Each number is 128 + 32 x the weight over its row's rms, rounded and kept within 0 to 255. Layers, rows and columns count from 0. Numbers have three digits each. The size before them is the row's rms in percent of the matrix's.

# v: layer 5 attention value, 128x96, rms 0.156, rows 58-63, columns 0-95
# o: layer 5 attention output (transposed), 128x96, rms 0.358, rows 58-63, columns 0-95
# q: layer 5 attention query, 128x96, rms 0.105, rows 64-126, columns 0-95
# k: layer 5 attention key, 128x96, rms 0.111, rows 64-126, columns 0-95
v58 099:079136118119152136114136100115100144165127132146085101156148105090129199125123133184126077130167105109122158044143088053093123107152151099110148143146128100125126130191154151204130108064103139090092185125077107174153116127087153112128135088134156149218170114162136134149095093130108178122
o58 099:150143102119151117144108123145123138105116153132134158105128123127135081116079139175139087119135160120171096050143059138126097194197101192120144185150152097149161162166133141106077088131144073092124145052114108150095135077082141142144109097157156122137195110126134153056113166164138179102
v59 107:095121167131113125151123086117143154139115112104156132142163159086109117096158158162170132107104183134120148138098118141127091129108154127184152090100161116152154142161151157104105112070097133138138175155207113112088109108118122130159146126095105107165000113114094120098135140226128114088
o59 106:114143137093111151099129144147209149151068086163109065158120141148145077110115124107167084122101139145092114142134144148130120088082167121120125144134117108107123028109199118170085160144150178141147122120106114162112132157100164193117173087148137087161105117112143151160176184118055130072
v60 103:151243159104124152142124151174113132120098114102107167110141191114122173078176113134127095120098158161120145094094105161125094172126154093116108121123171139119152164100106127142114178115153191052072078144128151147125052140099121178163167136126127060104097112107145123121123131067111149106
o60 098:111126146082185158176147099184145137105180159131167122137109101129083094168154123070129177124163164126090135109112072062126109136147168130121146143130143128093170066129141132135138102139156170149127100175085160134179096094160156206064110127166127149106108153111104100111042123112111099075
v61 113:148097149122097132096079120127096050187131113126055109100150125179148191156168145146103157075129113146119134138105107080120159112099146094154147133118108117148100179138121127156119149165203089194074132100092138189128046105138121116131078118114157089129169189141114124176161126131123156098
o61 109:178098081134143151075078155130118107126170095136144137094105114140132077149103189174128155077159085142173098105151116102130196096084126160142169130145197146097146149125077156094123097114166140141115219090083173135194144139094149110152125151131127126111136127117136109061074147080101133151
v62 110:150182135138096139102105129167135059157120140100178093095091105079195077126125128079100158115134168130181167104179136102104097131144155110126105092127210135154145129098125156142072128115103109084146118147161177144097125140123074119119137164105227125145088083105103176160172146084115128139
o62 103:098096099136142166123103072181151121126175157108112164096126144163106176085098129112097155197123106151113113127162141146172126109107167162140104137142109182139050069073137108151154133110193157100100136167093185127136120097124091117118135167088151208144080186101126128092108127115068087129
v63 109:166071106091095142147154136097090152161142146115094112110080128140128175125147121173039157109113170147169098142124166075089128140118107134136146171130179078165098156125107142097072112127117114160106181199082050166195150136100178137117145096113130167155086100110085112146160146135105157137
o63 104:157176092135107114144080137130073114131114163145081132128118169141145104173047149168068111058081161149093151134136116101093095133122118156116113164085113157119105195134160129173200164136121102124116203099096145114198115158075133129085149110114083108188105109139157139088147139149125149155
q64 107:131121054180147114141116088135125058152174155123115211096159096168130105124140140138148105139110124103124088135100113072104073179126170181169108126167123125093080140111120139127133150103125136092105164126170115119147130096077081090124079109136166121161138151097136205071121111190102193163
k64 095:148070134173154142053196204146165107126123185115102111120085107178116103148106159145128169142112138155064143111152101112178157187175124136149084066110068107151128074117167112088146169113146128103141124093104135120121083196121158084121117114128093133145170133166131117161149139084133093105
q65 109:191119198157091061153104119123116143040100112124133126100134086167116144111134130147133122112096133184154138092109059124091140142145149172168128120166075172160110152174182187119141118143086082152104174062082105079162160130148125144098127159125130131134136152122158172149131084093098118081
k65 137:109079115107143099169146130123111144145166113176094118103127076142159031139146143130194108180087151113093095171107186120159178157168141113141164131126114138120083122139186134160145031141178109133166108105154141150118143111079133103114086130129157129058092120167116084131158127154080118090
q66 111:142165129196115113133118127114102173105137096115146122113160050129099151125157143091123165129132145146165112121090094094039065144117151213131086095156091111116135153119145163138179092049081088150112128158161143069145064127125153110150140147156134121161119127118180192136174115164136132152
k66 179:093094138059114028188110139129113145187133170167093125128143098143120107186141142122159145182088172120076094150173169139130183169158099074123147147116111156125124115125139127130104021105152126151157123158128133140111133141114126111117095174138142148055125124176152129135142110125122104059
q67 109:141144107158168134149114141068175172077130118134100138164103165112153077076105115062114154128113160157106103184143156131078123115072111160116043131101049094149076127160123135131144193128123091147059183121116116140151110117177097120145117081122096138198146152125123164122152172129150136139
k67 155:117104187114134081168108147132142117131153112149144092116142082142087165157104078152135141162123186136120114123143116124145103107128111059107100118157108183103167106156146126142147035108105116132148100125104114113110146107127179177102117153187138125088165122204193122150080166191133090036
q68 153:129148101165143086143140146130123136108171120098118134102119129142172093085159138161122145132073176160103092121106091121112140190059101192166097090153095108106116093106180128062193130127156101125092164138120170120160098101158130093138126019112114135157136144165190174060130153129141134140
k68 137:150117139090099130100167134160158135111114093130138150162109119116107145111113195099091100068119170160166133081079138158152129134104081109098124116147096173140156069207116124158172126129157146074099171110129139190143132108123127170119187136106127112077109095153237104162146158061099140122
q69 122:184054120084151093118091114178129142138142176155104129120169181152102130135131113137080118104171172123175143126148145150198115136156098046077145123087123154158131149175091146106100108096094110107163163124082137130158127155113148177092164131081111148086148158086118180127124068114174100070
k69 149:107123088134170146158098110085091114142117193135106119124166155139155088106100101147152117123131103074149111120143156120159103116168163108157098167132203126109149202119100068166142190173141139131143119151168090073119113151136113119129124141111095139145094157077020108094109125092171175193
q70 083:135108218121170157092152124100068089117058112116128170175150141128170063100130161133139118133080128186117088163110127071111094106120160134121101140173127138107101115093124132138173162099164152146071158120079166114145114134163139103141126067100150157127152129224105083144136166085157130150
k70 085:135073170127099152133119112115159143111108134112153116184151105123084159202080118076118098156170207166139142160122111104156123183105138096097134166136087163113137116147110187110075137064142105116130144093117146119166061127146147140118152126187107112137112130198217072105095135134121112088
q71 090:102104147194122073164137088105082119139094138092131139131117214145150147104144147135136107152159149220145090138213131157093163054090111125107125114152098125150110095101170143122174189134106131133097174147120092086087121086121154100129074136120104139136052165127126139151154096151111090125
k71 087:197093043160103127056122129111149142174148127107143076111110107141143142104088128129106165170140141185180116087184111097130106117136120074099151123139150163079123119117151074089193111120150132063112115139135119163095130082139146130120143157118108131128182133169197103130100177148209110118
q72 099:159144111156126111088124070142100120056122171124133106105136058108113148124168102118102114127129165201114143133163143093074111112133106123104121132109114138150134157225112162119126146105187137084133153118113164122120111099131058159082130144133202186073093167174168119099147099128164180077
k72 094:133089143128126156145139075157125108068111149114139120127183080141157159150160083110097103093160096134133101088082077115149110098132123115087092170148100123112150103079086142194202164164064152115170080106110094099121153128177119177149156136091102122146171143143177128210154156165135155161
q73 150:158098118123092115115116091143131104170121120142108129180052063149136167176137135161123118148148134121174089112089108146176133147151164111073158186143144146090186048116136125105126029116205166148137088149134177124107149106140152178113136116139119101077109144175114102117088094105141102102
k73 149:089105092085130055159114148158108155210126202141140110110107133179101113158120151116152161189057164096099096163149156140131192184147069117145101103117097153157137119107156163095088053137155114141143136154112098105124109158127161103090088152159152151081155094152121132116164128119116087091
q74 135:173142097155163120170096103178138144151153080149124117135071111164128135109138132162106124138086180141157060085109053150131126102112129222111145135141130129088167052135161109084169081078151096153120151119075155120140163109140160217138109087158114103147134135131144178097119125139117087101
k74 119:086140173119169110174090127166131155132115160103097076084123098150099133163082144147112213085098118095062123111133123165133170160107107137170154109086082156186172069132168152138177069071106097182112175152094118096140153123108115083075118134150165096124167121085128137155154117129125129117
q75 143:135163070176146100169093074169121142127145100120138153116099107147168124073129140155108134156100165148108046097105084140139121165059127214108096141159118150091157070131157129101153111106139093141063159099122157119125135091163149161158134052124090122153140110164163197110126146109162170123
k75 129:106100212131149116141119104137112160115182066152169109110106136165105176109113098171098135161096137131122136136123076097099135081132088138091136117158133143148183154142156150113100044078079097179157060166103100133137153083166134142091150139125115126101152127139184142070164163161194101098
q76 149:174128074111094128115059078154117114106123111090120170091101072185127142120113100193089127137109135138170091075118110125140153135147115150070137169146133172159142165095096115115185080108130173128124184115100230119163176123091148135112139136121122173127180154102157180083112123138161107103
k76 147:174098028147124134117197121109112132116123139138153156113109114143182112137108148112149139155085119168145129075116126141148111129146192135134141146091181115111122113131118135142130133199147165088126146141184171099136046151104104063152132165075080135139148137070041102113138109096109163183
q77 131:090104089145136130064150148138078112151186170068148145130116196111161155180155142112145129106126100143106160158143148152137073110157149056123139108114120115141118163164125127138141123097094176089125143113182109147125075158089087105087132103079150167141150126052125015141154150149137111160
k77 140:123143171179175098123077145102159125082078138129145064105101125103138129107045112066121173140123172173070090187100123099120103138076094107189122173159107118124186141196117189116148118101087091144120124170131174081124109138147110118109126151157140152128154133150145138105068146137166102143
q78 100:078112144096106151152083132161191124156073086164064084161080172094129122098171167171161111130127128170107154112159113118133138097106132114121093132131117194161140128167130164156093124156142080123062143121131115122193136132130132183188159098099116045143151117149156085185133085116150086135
k78 102:142152123101145183093097105127125084144135084084178084113085128117113098097137084127104096074083128148185129102213127125129145131141146161083124134131143168125124075154122158175075170175199132127172110042088183146121175107081155143167177108139124108123136134092100152157092111151129147114
q79 113:097167138123089184154156178088134106098145157145107119110126153124132143197168164123074146151172105222154130120140129147099180112110082132143104127139120179158128084127075168109181135085111129078126181154138134131075118086182060118110114129064129164127121103099085134079123071118100125132
k79 105:214137190107110129138078128127128126140124138170133141074171133130129094097128139160113150157126127184105155129154082116142096115073088115082164113151169093107107102107113172146182106056111120101136069139144164142151191097087118143156094144099143081157167136099192161162093104163155059137
q80 085:123110082140152148140165161112080101142165150136082116137126138097089149119110093094142110081145119164098117133133095131157123207166092095129138151097155134069156109200116148072124139088134117112170173084157169154108106126182138057153121109131181132088124059133108218082131110144129188144
k80 072:123118138143169137184086132093146156154124109099118160115121145166131076152131159191129147156182139079034089111113171163092107072142195180123106126167118032163134101107134090103037127059117127138129134135155113092137144151183141130129126118102145134113118124160173122128126124155097123160
q81 079:119128122130211164099196195155102120070122146130173112127216154103098151154081139081146167173133115098092160156134107103129132158117139164116144150095172125128148075085114105108102156085067128120133139106112137136094119156128101088082098147172092168140078092109127177109144138068117184118
k81 075:129128132156148093114134171148131156115121167123089192120182197157062189189152160141124102093165157125121184146110141162125090074130113125190143180160141101080146149105127102076107168101133064130093145152095070152122125114165162088131122100107118103103127082123142118093155046139112138103
q82 092:092108143177131135114168084130142130152086107096164135134142125178159160142116144117125185159095129111117114145193112126103188113124174165092115077169148060158083090065160075115120131167149163162094076175102114090120170124093118136090080168152115158175056142172128118151085148138090102113
k82 081:139107086130117052054116108142130098131103134176106137109109128128082195126123129142117119163156116169181178118177108100173112128107121096127163133103123211121131146098168097085192127102168131124071145134150111170105055101113138127143090089122174142153197127128153106101137148116134130042
q83 085:147191152111115137094105149100125110131169103151122087111109074144090160088142098161187169120168049098125126168127151171156126065154085102135187109112107114149137162148111118128052140167106146158181027202153125120119087112137123148112120165145108111110147113109151180138098125162146137163
k83 075:095141128111074115139079133085111067130154122125057125128142134152148135111177144125123143138194078084114117102100101117121149202157088179146123117137122114200119130115147095070137121135089124208124081117159102148128127168100191130135139113061161133140098136122094188151185074140162134183
q84 088:196175090056065158163123130128141116087175133114145112171082166097154130145121104111071157113124159120112140129130157081147132159140099145146146163104140114124106163139163137091162171123065144093124094094117101105177059146127138159079087105098132195104121137086196174085085163154112159133
k84 083:110150086082129109104118104171110134087130144125136121080154177170116165090149165096158153141089178102123143065055087175147102133109102156155080087095142095137163128120165117176163076131116096099125134148127127089089117122171112085155207116076149094143152137110076106196126097130149173176
q85 068:137153085114149085138141120179150163071112114148171166143127132133131090124105061074110118124089147135097119156150113122181165143107087122090114163115152060105133129108116138144184185108071138135117146151140135166205108123110125095107146105193090162212156136049144145104141159152136168074
k85 066:138081064169133067107137150155118156117151166091127123093124174114039188147120150099153131111143164080116134160051079111133113056166164089134097135175170157113152147232122099152127119136099114101101156177112137131145095160127144173121124151148108164118094098108096111167114122140116117143
q86 092:088125078125112134081146120133129075138127164128108144155165118127151122213105131142122109119147086087118146148096144161115096134181168137088106181133142193111148103209155202046113123128091150109120107113127152166093121108117101152175057102095178138131095111128115129090152105162117076193
k86 085:121186141107133137118121140130112170144142168066136166120092149198145085149116037144123144206131128106045095136139130109144141131118176110096172125182107109108139097118127179086087141127094134157139146114154130042100156127130102135147145151145109110147203115144154087118083140115125137046
q87 089:129204085083127161098142165131131087078177143148190082146086128161096124148112102160177190115165134127181152177129159123132118138150111114138147146103138094163141158088074127107126129106059118084164142105158107191153080091132119136097128117134097168155087106059152115060146140076146125101
k87 076:109142135123063095132106138112123143092148125128120179113165186094110139103170147077123157101158141139114193113065135148120082096137071163170124163134138114161143167177164143160148127125084095092105171181127092105126134149133130108201164167052131088145144118104071127174117041118119147165
q88 082:141124155125155108126063086144085149117075179122131155123143109175160135118146152145073157125113131130113100150145166150085078069146152168076094182163117130148133106117128172167106087128114129181136148107070118110016148095181137147177151145126156126100136173174126163148122063075121122147
k88 075:146165108150088126163174196125105168155164124083109106144142097145167081123104113194120099184128123110140162127171169086145160156138122102101167149122193125071098145088181116103129121064066135156117082114153030116144097113145137115106128113169135069135131135152158088102131158140172101093
q89 081:146093192134119139198145141145173111098083110133126127164097149083130193070134149156132136114085142109072133072186119076124186172033127127154134106118120110136109119130126091127119162153119128114162126162161142123183142126081170099094087108140128078110176093134156087105102106090146156193
k89 082:127095075127134180096072124138130152080143117137183095046066132089128174100165149099125127081149137123173107057181105207108178117105164152119126098128109134140119086171102109147116098119180162105117164133104156179125179101122175179198152123116111133151090126111105114099149113108122153135
q90 078:119099111110110111141120135115171197151151104135146141146120103129158097155132096151086082146144117104141122068117170115162132126112081154132101107137138178120172170215134117112123078159179138100108058144124167130193107154064056164107173123053103092153162146152099101086137155157149143176
k90 081:096121130086174165139101101103110109131133116179161127129118107172206108129119069122110111132078118071094084173130102135132157169089146186123102105144090161126146132156057172149122110195088160125158147130097187121163178109111057141080146119153109202154115172089113133141109134088104110143
q91 083:155141178119168081158117115138157121125195155124151101127104095136160170085141128090084156107113169161160129111061149117164113064182112144141130121097071148134083143115130146176119062144116108161157106113081091097075119111146151225116163143125134171118120169059143152124175125098112076137
k91 083:133162143087124143171159166141104133156150163136130092137106090119214087051114164105144108103144099114160148128090153119089172179089132147148139061067183112143073180099158080123224098125101134164166110133076095137099141128135118107134161133113174097111117126115112074128121107125119123179
q92 082:153094140097098151118084100118094121133085203128115128117169155182182108146095187155069160137104126126170123111141131142031117084087130119131115155223182156122093125119102127139171124067128131125105152133095150121121144135138140127153122098116195125098139082142174076161120092132080180137
k92 075:104139105134072130097107099158112117070166148136125118149172091112074116137051154144141131159065147150185147184119192130146128179099093072141145160123143126105139117144133154182127106107107073121113115141166151070142071092118124105153146168195152060125163136139168128113117164191114107079
q93 075:129163161126144181073205131127174117126097081144106091103103182139095146101146158130135189168150124218136084126200128139076195113078130137101129091140093094189108083123118139113131134125093123128087106151142120118099078082147094122081134112110169142154073143160078101113128118101104121145
k93 073:177077158124069048107067111108137120097133111160162124115151133122115172119130123130126042139175090149133209102165101140162097109138053122117134167151134128123135132153114128087152166091155138103139149116137129171133127096117096135172131071085192115151155123091213178130105099134154123165
q94 064:154132113177089093111104076099157100147147127103174139124176117176151167140146090158117185101101132085169140076195148111092114084141117095151146157102133167108118187125134126089118140140162144168113125079121098048108101120200186124142104146117143125107118138214135139077095113196103105133
k94 067:111188093110142098129151120086200104119123093094121126142201096147180110121107103135136128212122103148168077104135155150184161133121108147092166079134078146067111128088208083132128099187069119151149146116139149126119115108147113084138133119149128118146156165158130075096120174174097166093
q95 080:117165157110104148081101133154086134144144120185154077147120084155108151113103121141185171097172177159156130116085110151136126072117106065048117125120086134120174191144123168172119069134084112105178135144127078109185103136104135155160148109159139206115117102174141111158124136131104060137
k95 088:118151096091038109139133147139138075143118112125073135136142163077135094105129148110153099099141127142144133148142197181140181155108085138118118113105092133176149120135137143132041230114136088151160133123102128189106130163104107110165192126179175103174103110111105101187126090133096119131
q96 076:150112161090110155146117090130155125105115171076097133110159120137130126118125167120117107140112173158151136121167125117120135223066096154140085093116161167098136160117118174140134116152180087112148138085106139137145105099160114060108082135075203119108174119224111093067123092088076146150
k96 080:118090118134113172165113127130109076088141095187176123138141094043166076139171087168105140153135147120107153101144153190194139128056077165084097105087117114102169092113086142152105101111155147123127151103114179112142185111181086107113115112146162102138146123126168077070104160133096133139
q97 091:078106134138173131118141165160222095144096133160101092069119117135119181161169134085131141133150092150097139115115104135130164144109177113206097071102112158104113061179148157109102154103105150136121150140128129138137116088109145108096091051093181108128189174090104126129135132102076107181
k97 087:151146165118194144143105142140164132130134130124158102069104116090118124100100102081168088075161077155122119130122098117163143117084134108076124127127130103161078104209095141098174132113182196157109150102131131084133216099082149187164136107158215091110160108109156119122138109119139156103
q98 082:143189154120151205100131078073127098107121099141092140136148139135177137078175173147106217146084133141141090122121124179107142125162148140074100106180111104141138093079091191093136125153142065119112108134087109126119083116176097101128165108164173179093115128110106104093132179129138081108
k98 083:196109183096061056147125087126128169092151152196099126156103153127129103151106128133094076183186098174109199099129138102168117134140113135134108116167125126153128172156124161064134122118119160115151113113137143122120051130133071159161120178094134065140107077158174122124092143145148098131
q99 077:149092130107136121171163131089100194082116182157127161103166167112158073134096096115003099120130134103142138137126127122082144117091093176146160127131168085113125116131082125118168168087181084116113163162123178161123105113125079048123135126121165131129157147111111135093151134152120202120
k99 070:155121107178130144141126124136125162119148187157126132129161115163107146186099126137105122182147106102092130167054131144120095088112111095103088128185127067111121153162098083187171067131102129131094123176164121106186129137163064182080079165123125180094105158130193114165110145151143072132
q100 088:084173143150125168118167142121130066110183145102153089142133112192092121155123174113130124150193098119113132150134172145145138076151142130123168165083104159136172115089113078160068132123086151129132134161131107106123118123119132140049060188181080164123094104059118130166117117125091092190
k100 079:136155124084140120087142133104076107164150146113107138128189156113117115145153093148149166109168090196108137104127067124117095130109128186180152135090147137147130119107180099065119127113128091146076099145147091177051150146113180076149153128092137109155188118128134153103140021139172090127
q101 081:112069112086191123170122128138052166089125172141177117161170115081084140180077136122104033161143149101136124119077108149114133195109134157134137103098140162109148111092131112156102156149144166104171134154118190151159125130070100120120102153137109096149155082143123144125129163099083171188
k101 078:101065086122179167132131142136054218155149136124172137113120152125121134170168128151122177096078165118131123164082160171108138143064097138160082139128072111124147132121110114089091137127190119141096153168122094141143185125131141117054137171134082170124108146124111094113169077090098100084
q102 072:169086141106075122130075145162132182141173097120161144121157076165171143107123078177105086130131150111117177150093101097098100052114112132131104167090152147139116157127131113147184098096153144161098096135113185076155144144106119163133238137126138155119163139111155096140178062141170120152
k102 069:103138102098146140115166162133161083145115167134078107117114082120141083104097118080146152131074130125173106111158173160113192181082178121118151124122171152133125095122133145198140149100094110176163182127088176152191148148053075104127091132138115180088077102111111119148109190141092105132
q103 076:135126105165148124111117129132159124178139124064031156094138136101147151116186132094133159144108047134084137108158101150136112105177161108157158107183176144158090123100166085093076166180104142143096112075146111059107126171150151170145106102119137155132138132115166163153077160182088099131
k103 075:163153158115183106038176083139183087088122107115109123169077103188125133141114154144131163150117119162155123121121071094134107148140130139151166132099144117140133125113145091069177115177150110147128082117200185100115097088141205092111111125132159076104149129122112133079081164169160166152
q104 084:143112147105183190104176154065130087093114119143170113117167117200118099138109147083096107154094134119151141122078126084068093102117147112128157197124157135112173129140037130139168142078159076135130171157134176146105067116174130161115128126118152147078161139125130132079118130096104193120
k104 084:109132175105140156169098117115107110141106144108147164143235149094096127208109134153192066133119117148128142171093129177170111072135100153145126160117120111140112106108136159148110120132099102148137082115117093108157095144176099158155141163135136119109066078134186077144118092155097083041
q105 065:145157102132163129103091105108151156131148125090126148070155074170103081115140126124120160131138094061072114129080128113158112069136094169143183154132167142143164188101124094145137174103149173150112117131219175086074142160136150134117178183149099108138167126071124175099126128146108173080
k105 065:141148138137155121154206154120127105111136111129130152146176057164126149179101142127126136196082087142112106125060060146131131105186158129143154138120207103087110132087132108096124081166075120149095091163157094140158115151119125097099075157120119135055071135116106165086125108176140155091
q106 082:148093136178149142138151127105103124146118128162061132131142145102163143116101169160167196102121187126044160116176121173138122096095135141118149122113125079159155153155164145165089121119075095096079055185166097124101127163048145087112122120144123117128109101152189079185119105130103096155
k106 075:169175068147051090073078118150144063072149174123121133082115140146170145105093150130045101088145123128133110094163183159102185130160141093113156113142158148151184102105115112149061191127167126169122116106107087171101108149142138135145113104134177100121133148122143153136103163097168148133
q107 086:135143106108105194162139144127119110112197163130137096111139092091117124185124128107138106161189087104127159133083130115108093112159125120154200130084131170127119116090095095117073122108140184108146167075109108124061135117169116130128087185137118176096094104095132205198170113114088113188
k107 091:141170126097150166102184138144124164182126129128109158161166126153119119148170161152149164135153097182126127127114129159081083154103128143156126132106115054146087105003178140099142112109116090172124077116142118114089181137118161072097126129083144109112183151124119149109147057144104084172
q108 100:132107097146238101123171109199178108139115105134143130097111113127121093080092106097179183158103127172086080105141077135176126136131124086141114087117123080086141076117151113132095169140137192127108170130120133129160093102094158090117126093151131129198135139100093163172145165105072147147
k108 095:147054066139154115120154153129140202129125106128165121162103123124071154159074176120173062099186106129164141150081109115125150094169173124141071169143122161141103123184123104037139126121164132115104158105117105131138120135111160179090125145159161148129151150155131092066089116125076168155
q109 082:154097091089143147134124131125124190142158152109155119147137132087088118127064158099115145124131174116103161108106136125158101080164143172113137143079167172115159140098124106210095068077103107102080151070165129097105170186107121182108149190132090172143126151078165179181097148100099112111
k109 077:170158107119126117145149175153139096102096114164109133157134108166165116123142148162150112107069133127162141183095195189092100085126146135180123157063168107090149146057164120152098150168159050168131108145079083151108120132155121053083107111137174117110167140103093112139105062108141123122
q110 072:134102135087095094167129102190177137145148141094152115155112135072143135039145095098120121124058154121118164147093106085152109110199161124132131118140155100127084086112176131113150102143181129192144154072038112112150185143172161179147142126153139122128142189117129159150097160135116140096
k110 063:115142113100183178153132136174139137155047087088077100172081105114125096089158177157182128090145123102168161118095149093122137136154146114160076106084146156114070146132186099102211116124177111141140149115102144106100089128141107149144135074123148157076133115150068071112123133098125182138
q111 083:130129109154112113110098134146129158167181134135117135090133061125149148131109088142117173119155049079103104065100132145147096087128123112151128168129104163097169145209181089129105103115132184115110089125131122070118078164101142108105201149169098089106198108105114161178094146171167137164
k111 077:114160137098185088150191140098123111120150164131077130138113109198158113131076114098149111163056096119118078160084129147099184175150178155125127098160109095127091130165132153054099086158054125146148143129139162136106107132098123111083129106159145160152107170121090177109181159128098122190
q112 075:081114123157113106086155094131190153198095105110123110126150113204125178135170108117126164149131139117118096132153131142151170185138154169143056072143155102109142107128152120093158094145165116122103093129089116122208197152131110110063115085098114151145105144162085101062083150155130126074
k112 078:116114179127152070146082089111154064100077094204089144123153118102128134129117082122122107127155139116094148134160108098201118108105123153112140120116148211148169170196087092126130148114160175102123196158146159118133129099109048129143116082163149137142157131122132113129171166084145164071
q113 082:171120123146129122140131096147054193067124159128198119174139199088124117177153080154127094156134205125134130095099137116056114094080102144088163155116125149164111172117170122153143137101123145097099135081142155092123081129117149141126107149147097170133058136182166100128183148107123107162
k113 093:130106065117086118064185152107140194181154132087149146114146141134137149140096122121117134131069168140157116127098155199121109147098114108138138159166077115070161141103168109131101132188138112094147184188103101160105120132176075053095187142120081108097140190124143080152113118124114134127
q114 088:118163070096145152113141142121094091082189145136181113183106168086073155170111136134168083134185147106123148162089149108121142179132103126138137123072133188147165160087099136133116135123086139110167144070190155153196059145132103157085123132126104126146133108050135090074136150101142132125
k114 085:127116156100131140124095152132117145098150106125160137096141180114136132146166092071154187095086191167123127125069116178103094076083095163215093160147101108131144137148141153133096135153157130107104177167106144113098167145146132093152192151059092136128118108088082142134111020130141128125
q115 079:202104088107074102161156166154126150135125131138158110164023135132099148149087113113076141103162195171130131076133173122125159161101143135182102170051104110106146120171123131182165091085044140086128158096133120125142127150083151135066157110106108149102130145128136117150127108117110145129
k115 075:108128079124101101142102146142134159128108154145153129068170148132187116050140159113182144079054158104115118123107165162088150090111135143093112126065156125159145120130132123222107136105132137107141135122091087143118179121121094107154172041139154115154153153100095165195153134084141136186
q116 095:151165059081128122131133154127174116107181085158180144148075128094130065114087134170135160104159095116092173153142207153175136116167132137144132125077097098165150118152128118165083111132095122136101029164126115153154075128106064146089158158115107090145123162077137112168112142133143104158
k116 087:101146116096090119122102125150088119097146148142128104132137142171153138072171093128130070097133107086128136129082110073105143135150117165147075151175140157139144140143151169149181130129113129155095103064100086130123137168126165148112101101056137191162138133122067207176090075079158111212
q117 076:099078101152091159108182130083152076143091087130081148110110121120074172090133176114160161136128093141096116123133116117145173169125185132094111124127117170101179033124143175121176096084106133142095208104145169129080150148157127049118147131146179151072121138116089148127108112124115114110
k117 078:186128147146121103177094118146160122124074112188128127100117137139116104110142127119172127148146107207079119100202152144144121085158215120098135165132142119128093096102125159065057176080156167146111109099126149134132123117104138130193075087117156087110132098143187169124127115117172077094
q118 083:155087078137154024094161132143151119118109116141145201138122123152112094062112063150174112062107138161138162105135176143140106130144173101099125159066083098136139110129194129150132124106084083158100179151104122174137123103141168081107139088166113172120127138158130122166136154155150068119
k118 082:072119089176103092120164127098151151144118172086130128179130135104137115095135124105139075104177159138134077103106190112133134105182185102052120138153100162142142141187163066116102197088110123164136138143128104132120131193150163140123099089162075151123103109181119100144097168054121112153
q119 074:125084178109119146161105122105186110166130110118083118124132141164103081114158161132106091081136111091097156114134157078172137119116157158207153144083101206137166138165089129142102149070141104126056127169144124123165154158127125142102158135120075051087193172112152112111108134127201135127
k119 067:113169181118200161184074062082113063086129133110152089125155096136150166111137061099102105103105124123141100116125089157115133130152199162110109114092164120112165124153113152214103132186128159166123087098116138114135178130105137174139111110146095139079084138110138151113182091104167155117
q120 087:170154100090139171139098117072095084081207132112123159141132113085125148144120134135122085129111139061153135139099153141094119234161145150162150132065133160130091135064112164086146149173131139130199099104154159160106103115135113088089147136140165107097183083097160122067142136148145108146
k120 080:106118166099152117179134119135105184075172171158173121109112141126182105147200125099132231161120149141091127049090161143127088132092082139152116089128106087141156125104131154115123114120102173131126159152146135077126142162145136124113084177055066141112091066123113148101159123124109122170
q121 074:190135143073102158187092127106103119117164119129146093168067126073076163098111141128120100166112167132168145106100131123076133148120131110151153155077113194086112190142087137193164124148132119122192113109144169102121091113137168139097141177156131108072136025127165125147128084124113132134
k121 072:096094099059107141149121130141099129147158136125194113089125121097151080122161174133168179147082151151155092099080191183100144156108104179113122105090117101176139100026140120162075085155141125109166132124098133175109162143132124080137169153094104103144101124130096132128178104187090112161
q122 075:124107079103086080150137173151186135047133133127189222120168128077128083169105066156126070090134073095104177105129186115124152147092159131116115133129140166118107104145155127095128134081115131176116120138125184176131145147163084062156096161130132112114145157165125117120124161134133122165
k122 070:067119099180111174117182121182156160136133122104118136108121118158119137071177078121122094143106142088122066141108125133144132150116190102081119132211061113066108094153131174158157136122104139162086134134105143101152181167133198114109059114160071170129126121150128120130116112103099067126
q123 079:150110116101127150117158179116143084120146108093168146073110164137097148121132151111095140128115146151151162189145091096079152145160129128165092124105161108129062047098135168111195156082139111156138183143134186127091124109202127106081115154070189144109147140096116138070091067128104146094
k123 081:125090164145160126187090142138173102135077128177122092092153121098086104078126170159184139151115142161140160082131125093181110069108101105128149151115174114107092104115151111181207142040157117132093143115127115102176127136132116152151057092069157113112126064154181130145118128146157143115
q124 084:121113074151139114160164142064175111101163152112119205105162057125164093160120118085100111082108138096131128116096131135200147120147125155128152111137138128138135145087112124112161151114135114117124114183171157155133141197091138134117129150152067181147160118051157147080059187162078094097
k124 074:143159107158155112163164081173117110112109169152129153100124107174170126103154155094097173130094115135124085156043072147124152093131195117108151048132167157172115137130102140137180098147099116165095100203129118126135098167108156152127066199148136124101091139125115105127085134096144069087
q125 067:127137068158113123109129175135162162108144153190101171111151131092187134163121082150137119118187109132071104080122152110138102110112117119085129119160125142165178158166158117113134101132093166119056122068147095119090076137105105155166166052070161185124077141185106079130166131150126098137
k125 064:161205145137111119070170129154187127115147123111149178192141139200161134129098060058098071117087122148085102150156132140119179121089178082125171136169086114133119102101114146095100163121099101134166106145144160129142143110127104099106147106163148116129139189100117129154036163134110117152
q126 076:113198117105145134112077097210147138079168141116196154161123098106163086132122128178100155166114115081107113138117149138112082078157113122083078136141114153142108155094142104164097090182182146181129077110088121110154105119145099141128180164193113125172156108128085069150105140090164098122
k126 072:100111128089120099124230171150097164130173122100121125178109131115093104143114093118132098163090140155169165170081129093134158181123118165156114133182123186114121157169179179085144093114095131100136180127107154170088089181150110114083129138130103143184119133135068113081109102186084112139